Each number is 500 + 40 x the weight over its row's rms, rounded and kept within 0 to 999. Layers, rows and columns count from 0. Numbers have three digits each. The size before them is the row's rms in percent of the matrix's.

# layer 5 MLP down (transposed), 1280x320, rms 0.0414, rows 994-1043, columns 64-127
103:449559543509475522512523490434535561490563448473471497512531479536534564428442440535515506409496532527516550549496441554454525563497527487403514484467504497532501513523478504526464511573473491
107:511508453518621463585557480483483488448484514544419467549513500459478422469390453531487467553567476488515564541565513489548476477513494478508409549450511461503493487471514538457566505469508470
100:499479482487491496509482484496509462550509530482517462501418445519522482534523561564528460405521502448556524536497386543450517507515529532544552458518502554542543463541512474406503478519519377
096:532566489586495509491525482543514511445521487523519513501471495489440458510418526557482486546519527532488394508447489536482462573486466425425503435448485512465510480458481540523503543514470507
102:468490509530517522526515479486530460505556520513527485549543473482550540443454485519448446542477491469492468508520546546533599537483421495431579541505499582557449488460504560557472465544403567
097:517504480464503567555498503502534566441445502545515460459508446482520442513495488516440475483558477559477449481462497474475497537497515554507431523480485490477561534416588395452477546507583504
109:482597586480504531523485425433528524540529532548507468502511479486464519565531551541511548418449496538513539525532463492509472535482474530501580508429468463531478592448530447498539465482459482
098:529553465445559455517561507514424487552469456488438522478489551559423486527496524526589496521452455507529438567534500464553510457547515514403476470477566520511527467506459548544521479468456445
103:506449427494540512434531484470428435432523448475476464498482481529460470428483514488497476485544505556481512437465499473460563588449573522574500503530526537492532508507516502507500451502412557
102:477447496526481484474475486547488567449557546523483514547581465495505490484502545481444537394497522407479462513483486525486505460480533421459477579519558495494481511449413478536436451517520490
104:437463482543527506513488547526447455411554534513539510440547431457423506555544484534478471493597549487426511513539518487439418458438477483473479466459518551513445552519510461500535586493528485
092:527471495515434480514503471523506474574464528473463541544529565532492512494447482405450462505464472500509518493477548511534500512507435520436548494512531486496482485532510502496484488479425513
093:449502498436518542513500516543575511417451498474459542463481527489573516474533449451460511440445547550540588495497464592470467552437503477525506532535453505557549466502385443507457423500473512
095:461541498521455523553527483486513441488479450491486472522493496521547487458497472504559447522516511549469453423512514517503475510461511528527549503540492487436584491454475452497564494581494518
101:614490464510451509459517525447519475481533473603559517547516506458535464450503542566443503491501523487427556484451475546467417540466497501483434521493425496578497529505484511523475497471518453
101:436509476513506488441549469533449467490492522423543478435436609467435532442465567512513520538489494534509510525490448485517501458414545572530552451540546486525457470505456484512496554512445485
109:435528494484484453505437552460477425447534514483548512477459469519529544531517489458523494506456578514540586486442486462521523494493489484555457468573475472495470442517501500445492510438440565
090:536459564556491446481450509505546544562413490476454512504506548586509544510482511469506516446442496534516495442590489536491466466465440550536533473524502504529458496440491496475551473456457508
099:519516524465502532524494544476484419481496536520466546563494553549451525499488477433483478555494508514512563509547501485480504505536541443434528489447521468423494541561524517501456525471559507
096:529527487468498496467495465494564503493501449527465437526493503471525429516513415486435502528505458555553518463499530546537437517470461429560478457496518458543481510520495428511526489500502576
099:538557536493509483439443480567488460564386464483441541515522494542583445502525442554480503535500500461463526525457534478524542564505477497505507499525478466467549539498567486521518565475502544
104:499408513519482419508513500542479584473502524533484456447427562588453466468499452488545537513470527518452472405475489493541552534505535429557432443521527554497484556500513508526537515487538501
097:451528464492532557583504515445487428497537454535535483463506513425517504568473503483489515512496489489483549493548549487489450561472611510547482572435534487620496490514388453475436540509441524
101:532473477495494513519452538457558516520408419527579558468444474499563514541550501455543540508513469547437570461482431503489546452483507507498463495606481573476506531482555450446476469546514522
098:549497489477526444518534393494545549461471456545516478471527475548520459478568495455510457450514566456435523480512540461462492477483517514438552507489441473529473554514522441465503502518537511
096:550522493494519474569472423486484501476511479512477513567461500529546528524505431546482554477536526497444406452498509508591447539515533518509428433459477493476559528518477495558538481491430506
100:554512463533558505543528440500410547532511476515509543546482520528496488466474528432537464509535510418494516470485445485487496546586530462449492464550490492496495545470586477504428485452468568
099:513475525458528507439485444501443528458523510474542457565467472497521485532511506509542557473496439444550546490561552545528495513618477489518557480435477457499557483456506443456529565498526470
098:482513510570490528597558502520404464425452497484505541453489536501504528501475483556464551522493505511538533465526499487588461472493538494472494482499518464477500604508502504545543482515523494
097:493464485411475543438516525461488504506520499420413523451484518516531496516531432387543538524455465482524514550480463549467509501477565523444459504609495517488473480494524534516625553511479485
103:506476458523470497484535473519531508474485551471463477517470565509504559527511452559447520483456514541514580444510458485542543456506524437531447392423462535550469492501469492494457477508470431
103:489473510533557556463491554519562472567472464410489440437556540458533513539542477513534432535520486510460523515459512544491486556511471486472460503462473492523522470491509518489457506490461535
094:549458509540519502486533482456448563496537503485577469437456443583541520493558530564461562492505519500598526505573464465475484514488485483435507535478545506527485527528497502490483503471551514
099:504470533560460507481450502504476585556503484449519465532545482512452492552517532540516542500432520475411502425535473491570450550521538592555556454483469505458449481497535496481482483511495463
101:490500544434460524525493484529474564526531504559471508507487506488560463422531471496548499484478524487499466523500511471533499508507509471461555467508453534520460531490531516547535542552434548
094:535482530543539507534558543477548521559537565431476499514509556550463520431549450549511448445503454485451512519509551518454511500533453481450474502504533573472447549510467451546557574548475542
097:528491477491491453466527495481453492409490465514572484496530546542519520513518469529458554558553529539485512545505484532567485576535474484546502545571386529500506526499524497494511510457595494
093:504430445508517489485489521543441454510476525463565525487561425562518446502507552555483472486510526506454544431485422505497559474541526473385495483586493532489501506393550458543486483526469526
095:523422417490497477591508487530488461496444511465519504473443519439479478576540471500482481486502545458509546521529558520511557457520432558513546517497534546455539509583549450476515401565468424
100:462528502474522518538533467580423508510451510555540526469551563466477501423465564520429508535480485511532507499558433503504425520537527462552514480536454540557468520456548484607475443476482475
093:483549506497577453489577511444517482459465530496509502527485542506546494496445478592506499494546425502574480487481454491507466449537514512487529483519503509538508527498546510553458508394585480
096:478519499507513469486477471452485563516502493427550410537490467442500483525503540549551496501529429480592477518540472513535447483475514496511540496574411518459488522474503543596542481512471541
100:524466514477515510446526485481588491547482520504500481547501453492483480457514511529431443531499429558499410423557545510515497526531490541540505496480534450514535482506550482451473484510492491
090:445519542470423529552503443484412482475529516508508493533468534583462494535564481458488460532494482521482537505475537458476462562502557467477430528597322510561530431573515514485481498470502461
101:457524387449491508534533495529497388454496533498460517470494565578476515451551509499404509529536493533501574447458498455432503503494489474487488552519462527525483540454465510446461467430454517
097:478522494456451509529515452494470503478514569520406484489490537442544478498492539434522521497449509489416549490590435453498537451505537511500431548532455529429506521528542482501460525482501500
098:457540484526466471490475515537441474448514499418541530493568444493532585548526554461458482450503478529517511492448561464528564474527507500564521437427495537561535542547469465505506514414530474
095:489444522516501486447467480463499540506568465443540487504500467441551503539459489481569516491498545485534509552509508498482495531439522456475478501508554550460406491472517541486445465565501548
093:556438537482536497543435546496521495591567433493434555539496524492498518491415523434498440546547459504558470526524565476480491518496535480503444509420459436509541549505496531421456487446497503
094:544517527459429494503513509485495588512504510464520438467502486477588490537540470487534459557471482469496436533567496598488529465503448491501528489451517461479554463527442514497579464543492445
# layer 5 MLP up, 1280x320, rms 0.0413, rows 995-1044, columns 64-127
102:451480498503412480497444500478497462493418504442461512438511478517559459488512509487482520528388520396617568463431447502516481521550459486493589486497509490471575496522464502498464472533512492
106:581496427482489523502500500508463506465454489519537508494514517510434568468505418501488490537503454511499455518519537518508481559472515518529472557480473446445451551459581508545486539491502580
103:397494573524538530481475503473508511446518516538558579543514486467577539494543455528498545465585448508520486504504418475526463503556489452486522567486500447447456584519470515459559565484504493
100:490485519504459419428470508508511515471534511468468539436511517485495529495540507538523512524531504549474512485499493514562435417483462454502477495519511457562533613514515472512510484516491440
095:459485465493491513437493493461425558495482503370554504551497615515546572500522487505473513522420532446498519480510515509512516444433521472593584531581495492563499519521470575510467438485532431
103:472497413514554459532481532449469605484569480534533491544517548441431472533510552515505495594494501508500460519452535523488451501500517482531465507491495498484473510467505522503428518504512464
105:500498513596444491566446463606486455528428480516464480529459565493480445538510432447417488462526502472513569458457444604521496512475454494539589498512428499477476458502519507442463464418518482
096:492455566611455546554470476399520498536541551480541528565461507542453469537491459489540519522551487474424484497557525547479546475522549494443508533460534458533526512481545551437523503469487488
102:483536527495491422524543485466452446468530470524444521520474460477491510481451538504491480581479492570539501505453508472534491478595512504457433607607502547482478506479557579537497506489453473
102:516499524424497516505578505481423544487479455426507566487495509472530481491463483442493429481503471496542580507481522544451497524529478515463514568495498545531519500458502444516468485499464523
097:476497513488452542545538473459449572522425560523523487572419442575481477514509550479549518524510512557433529514571494461524512530480528497507473480444495524512525533544498477530518422456496493
089:500473511526430487580499511500490469479549574440594509511520479533515538472597519520507555546438499453520517447511557503410558539525477487516474527484499535516492569508485523480520565495489508
100:554494461474524512509394489538490531531537541504505510480490490608499445545493503505574510516484534440458511507489499522466475539536612489539521489495540547528553513509447537441485514521490485
102:533510453530486525434459452470450519492581447521512499546476569452460477478428440519456504555499489566545480561492493472507555628519510567471456525536517485442436526536417496458490462403432474
096:524535498565463540526436530438563568499522493618528543492531475491514424536490460480499526441560428465457550460473512454444498442402437480472519498494532509561526521514524560518444522481448530
115:514447469459512484500478429478446478490471515498469494520533513489404504513505530437486498493489550521445555445546429470519502457537509458541540498532540516449511582493513496547444541449491468
096:484517557421514519511505544479527549488434561481505500430448498492483470503512579463543526570461552563488513438478560513460519510497438523425447526518524503535423451482516448502474451419469494
106:516508533500468469433564522477503509514465476453505544458469554432472484541536496557536469453453457474516547553472541517537490559534524539565483478485497442543472476585542564502490440467500454
097:541495500474522458474517486555499489511524557453446482461524487481557504505548486462478537457536468441494484556489437507493492553545415482521460479552505555539534538534506481484506572485493471
097:496506527553512452545486495492497471536483484542494541465466573407462529523482532458459543529455511484478542533460452508555486527509533516468540570444512468466450495487485536478510511530506464
104:482490522486579455556450457523512443487487578439552497518553485448423467511482447520500510488460504476506534455477512516502498529444499547524497563488458542466483521491471497466525454458507525
096:596516520443503480519406498518489521501490501446416513599507457539463479410526512577563471544528490514486419454467477464470544454562483486505559529465512460538514543489572496504522527543529427
100:502594573453498463466523512509431526441483488478507482516515486503455481491526579518457436547483486488515469537519453566543459519545555556464518419511503476489481517515543531525499506503530530
103:505529454471555505467490504455513580481513536492476535537510539450499554561437494462492463463489499460432463522459487515505431473518523518462521469521410469491493531495527522483520474503467504
108:470519623504461549511442484512443472481533512508497483500561575463485488509453518562572502454455522522504575520542543450435486419513453347525507518485504514432534547563500596445422478474530480
104:480464479488498481448480434482493555478470486439436562506443433467414436490480609537524558500467493501530480551511463459555468478471497484542492441525470485445561526488514454495497437419485468
097:502482551521472540514508543511438456442485496523456509502557568549431476439453477519467439517575534526443448470504528464519455515458471525502541501514487533481472540531474498501491417491520547
094:510510571400563454497460515503498467539507505485407501557478498505551480475505495467541505544488508477521515527499527545456525527498444477538445536515533523448495494455470544455504465456541503
097:518534543490439526485391466447519487457508556529470493492468502513504498522554493490513438504476517474408599443476533546567476458506467388511515498494510430474491484525450503617506452540540483
103:522548514469473504508449495495436546487474477501484484471506498479543603472507533550492520587542534433462497520522599532489522535532614475471516514519499544458585418448533467460547472367468497
100:541504477464476549534502444552469584525487554524533530549528593467477473514460500553464512483449490503560519454497511466494486483514509508495474509527527489437514487485487450496542511502438523
098:517499454494542564466517533491430468463539463491513529537486474432476485516476533492529478444444484507487538475477481456477493588421498542566500448489414470513535573539513534482539513548486521
098:540498471479520499494498541473505451517416532491466491487622516469445495452555506486489517575575458493520494498498477447509494490554465497530461520454469542489507522504484477547457499424464548
099:473531451502521508539512507450484502428498498483450514526529528537490484509543445449487495514541484487513507506494465497550543553510502473509471537482484578522498532475498480420501532386550471
101:379489500426414510522531458481504520537514527455521487486509388595459501499426496480534530594489477449482472500474559567539442548471539484525516534516518487554510439498489523469525461518535544
102:499497508524484499538505533527521471537534567486521522498498509531492555538548484511427551516425461470502537548488503516519485547540462496537458502457480563442464420506535541511479532504576476
097:481543570473498512465553531527501554427472438495472499483556555497537602525435476443488493476508469427528540502486453592439405512515490529527455451451494479527477539529471519437500600446486463
096:482475501573523544491532523492455520552501498414416430356469455447587424421492491482490489496468515561479502486516497479507453540526517472449473478464484459506493599502520483470562561491496536
092:464604531476473443518443590457592501541501496456458532460547484449492469592514451490489472490543480511483441507455401467482534510496577522453511571479482493552518513519442579498471534421455491
097:446561459457509465510505496533492530516475543502497519513425504477493595537451554487483574512465519536439521541534503588530540511464524499494522488434544447534541468525483546450506481570501533
092:403505591529494442522563526527519527528468484543491628539537428489595492510496499468481508462530566463467539474543486464564473516493541447514452511429577511498551480525475473412544519461578501
098:469532433502541484570510408526488481516531458516516554493507507447463433558511574463456483423497482506492557455481488533518528511487533484542544575468500494522464483499498512537479531515582516
093:562482524486494478425512567516529553513539442508477479549508546511560503477536526609478485427478497475495451463483517526472491424538493556498500497436560477545526512468485480478486530553518508
101:478497507514457562495448529530547537444520518450485502529452529474497525544463476505512523526501509505492486519445498572536452479525468574493502467472520510512530463468489524531541513521542405
090:527477501559454553507511555530573484511509538437490514472526479544544484539500501551521543524456489533460482448494445510440515500578492485430524478468493505489572543491537504510486514510533506
097:550496469417453538529562455504519569537564497533558440493492439492519536414545503462544519513529521460472543540470529530478497529536469541485550520473496500525544464511549508493534551566448563
096:525536419432533476489512509552551457395528485560474504542459549502547516458491467522483510562468463491452542506499491514559481546586485555501476540542544409467539537500510490450571497468569451
101:409494503464389516527598551509492475495443506484500476443547507480503494546564460439497578467467529505492502513421496529440568558514444524549544429519497499493510489471447477505448473520504435
096:479485437489542550570454459467552463514557528522505516485536530561506451560491530527536544492511587561499472453429474501508524533559540433418424484517470564498484487487469524450533537440426495
104:586512436432532553502507502512488552480507489480442445532528515501511500499475597532498449457458497499455525453460469461558480475494509625531468577598543471462556535546455493548466521479428473